Weights of a small transformer language model: 101M tokens.
Each number is 50 + 10 x the weight over its row's rms, rounded and kept within 0 to 99. Layers, rows and columns count from 0. The size before them is the row's rms in percent of the matrix's.

# layer 5 MLP up, 128x64, rms 0.286, rows 108-118, columns 0-63
114:54 52 63 42 48 39 40 67 54 63 57 44 53 51 44 45 46 48 35 51 33 40 49 52 60 43 54 50 51 39 53 36 55 63 66 45 47 39 47 57 61 58 68 77 50 40 40 64 38 48 69 34 63 60 49 42 37 62 39 35 50 47 54 57
123:40 38 51 34 41 32 32 56 45 43 34 55 44 38 42 49 59 52 43 53 40 52 51 48 46 62 43 45 38 37 57 45 59 46 37 41 39 45 73 54 42 47 38 59 34 47 31 68 50 35 55 42 46 43 47 49 62 72 40 52 49 48 49 34
085:54 45 54 41 53 48 49 60 41 31 49 53 52 31 39 57 60 31 42 49 57 34 39 61 62 34 35 50 56 48 55 40 58 46 23 52 49 31 50 45 49 59 37 57 40 52 44 53 51 29 47 30 51 33 42 48 52 45 50 58 46 53 33 41
060:58 42 47 62 46 62 38 55 44 57 45 70 48 37 56 38 40 42 38 50 49 69 58 48 42 44 41 30 68 47 54 51 45 63 58 36 46 62 47 65 43 56 54 61 44 50 29 37 55 45 43 51 56 50 46 43 43 28 69 36 39 56 54 45
098:50 47 39 48 43 45 51 44 56 44 64 48 59 47 45 47 72 48 44 43 57 44 67 51 51 35 73 57 38 69 48 54 41 56 35 33 59 44 58 41 49 47 59 52 45 65 61 41 56 51 52 65 25 67 55 58 50 71 60 47 50 49 46 38
102:50 39 46 38 45 50 56 63 47 60 59 64 62 40 48 58 47 37 58 44 54 33 48 72 66 53 61 71 54 41 56 62 62 44 61 54 66 44 54 60 42 62 25 49 50 49 49 58 54 44 63 58 50 43 27 58 59 55 62 49 50 50 45 63
084:53 49 66 55 58 64 50 42 58 44 63 49 61 61 53 72 47 45 52 48 52 49 52 43 59 35 66 39 61 63 53 55 53 49 45 33 63 27 48 69 61 46 49 52 31 34 58 53 64 55 56 57 53 55 40 29 42 50 56 61 39 50 44 63
123:41 58 59 51 44 48 47 33 48 62 51 44 61 47 54 50 46 61 49 52 63 52 44 23 28 66 55 45 46 44 42 47 42 48 59 35 48 52 49 41 34 52 57 48 57 54 56 51 44 43 52 45 56 61 61 48 32 68 54 26 39 50 27 31
125:42 65 47 51 49 64 62 56 49 37 54 54 58 33 46 39 45 44 41 53 59 50 57 60 42 54 34 33 53 41 64 49 62 39 51 64 47 32 40 37 40 65 36 38 49 50 43 57 48 51 64 45 55 23 42 47 46 40 65 55 60 49 37 64
112:42 64 38 56 43 44 66 42 51 56 40 57 67 30 58 48 39 38 55 33 66 46 75 47 42 46 63 52 39 46 60 53 50 50 53 39 56 63 48 58 64 37 36 47 63 44 60 50 47 49 48 67 61 65 43 48 62 44 55 57 46 38 35 55
107:54 60 56 47 51 48 45 42 59 26 53 38 60 28 63 68 40 48 51 53 66 52 50 52 43 42 46 33 41 32 58 48 45 45 51 29 57 30 53 44 65 30 53 59 36 45 44 52 49 45 54 49 38 42 48 43 61 49 57 52 54 53 45 27
# layer 5 MLP down (transposed), 128x64, rms 0.274, rows 108-118, columns 0-63
121:56 67 51 55 51 54 51 39 33 63 56 37 35 49 44 40 31 53 42 32 51 61 55 53 64 64 52 70 51 49 40 52 53 58 34 61 57 47 59 47 34 37 46 42 61 42 48 40 47 46 35 27 52 40 54 65 42 55 69 40 51 58 54 52
109:69 57 63 48 60 50 72 56 64 37 65 43 57 55 41 61 52 31 52 39 53 41 67 45 44 36 48 52 45 63 42 51 44 45 66 52 53 58 49 44 44 55 61 33 53 44 43 46 48 72 42 50 33 49 75 42 46 47 55 60 57 44 53 62
089:52 50 57 64 47 33 51 49 51 55 39 48 36 45 35 41 51 52 46 57 50 47 45 68 53 41 53 50 54 50 53 43 40 32 66 54 40 33 52 38 60 30 39 31 77 46 31 55 44 43 41 63 57 40 55 59 45 44 42 64 49 35 62 54
076:61 47 50 36 55 44 44 67 37 40 45 44 61 56 50 54 36 47 54 55 44 45 52 43 67 54 52 58 53 67 52 51 63 43 64 49 39 54 60 70 72 41 56 40 41 39 43 44 34 48 42 49 75 55 54 52 35 63 55 40 59 66 33 48
100:35 54 57 49 38 64 67 45 62 67 72 67 41 51 45 47 62 49 35 55 38 59 57 41 47 56 41 55 58 21 63 41 68 41 43 51 43 38 52 52 50 59 47 64 39 57 56 54 48 64 50 38 43 44 49 64 51 51 52 58 59 51 58 49
105:57 61 57 49 55 54 51 40 50 60 44 44 45 64 61 56 20 64 30 53 36 49 56 45 45 59 41 46 60 50 46 54 60 45 51 52 45 39 59 49 37 49 69 42 68 53 58 39 45 56 67 40 64 49 66 34 47 68 54 50 53 50 30 50
089:32 62 48 43 61 45 57 38 53 43 45 43 40 47 60 68 41 74 49 51 52 50 44 47 34 55 67 58 70 52 59 36 42 58 48 53 42 48 54 50 56 41 56 57 58 60 42 56 40 42 56 52 66 55 34 38 22 47 38 53 51 53 33 45
152:68 62 46 55 50 46 40 58 53 53 24 50 47 31 51 49 54 36 49 52 51 47 55 47 70 33 39 45 60 61 53 72 33 58 47 48 58 44 55 50 62 40 48 58 51 34 40 47 64 51 43 63 52 46 40 54 61 25 57 45 46 51 60 64
109:50 51 72 56 39 44 37 68 62 40 52 37 24 56 47 50 54 39 49 39 66 57 37 39 59 60 45 45 63 64 40 37 46 75 52 41 60 48 61 57 49 58 58 47 51 57 40 39 56 49 37 52 48 56 50 54 53 28 49 61 50 53 59 53
114:40 67 41 36 55 57 53 51 40 60 40 43 68 51 37 77 53 40 55 52 65 47 44 74 43 54 40 57 49 57 50 49 53 41 59 64 45 44 46 43 61 42 58 50 65 57 57 51 50 57 58 52 53 62 60 59 49 73 69 43 48 37 54 38
111:51 28 67 48 44 47 51 54 63 53 49 68 42 43 57 64 39 58 33 54 42 36 41 47 43 55 54 58 38 54 43 48 43 53 32 67 60 43 45 45 60 56 56 53 51 42 56 63 40 61 36 46 41 55 40 46 35 37 27 49 65 69 44 54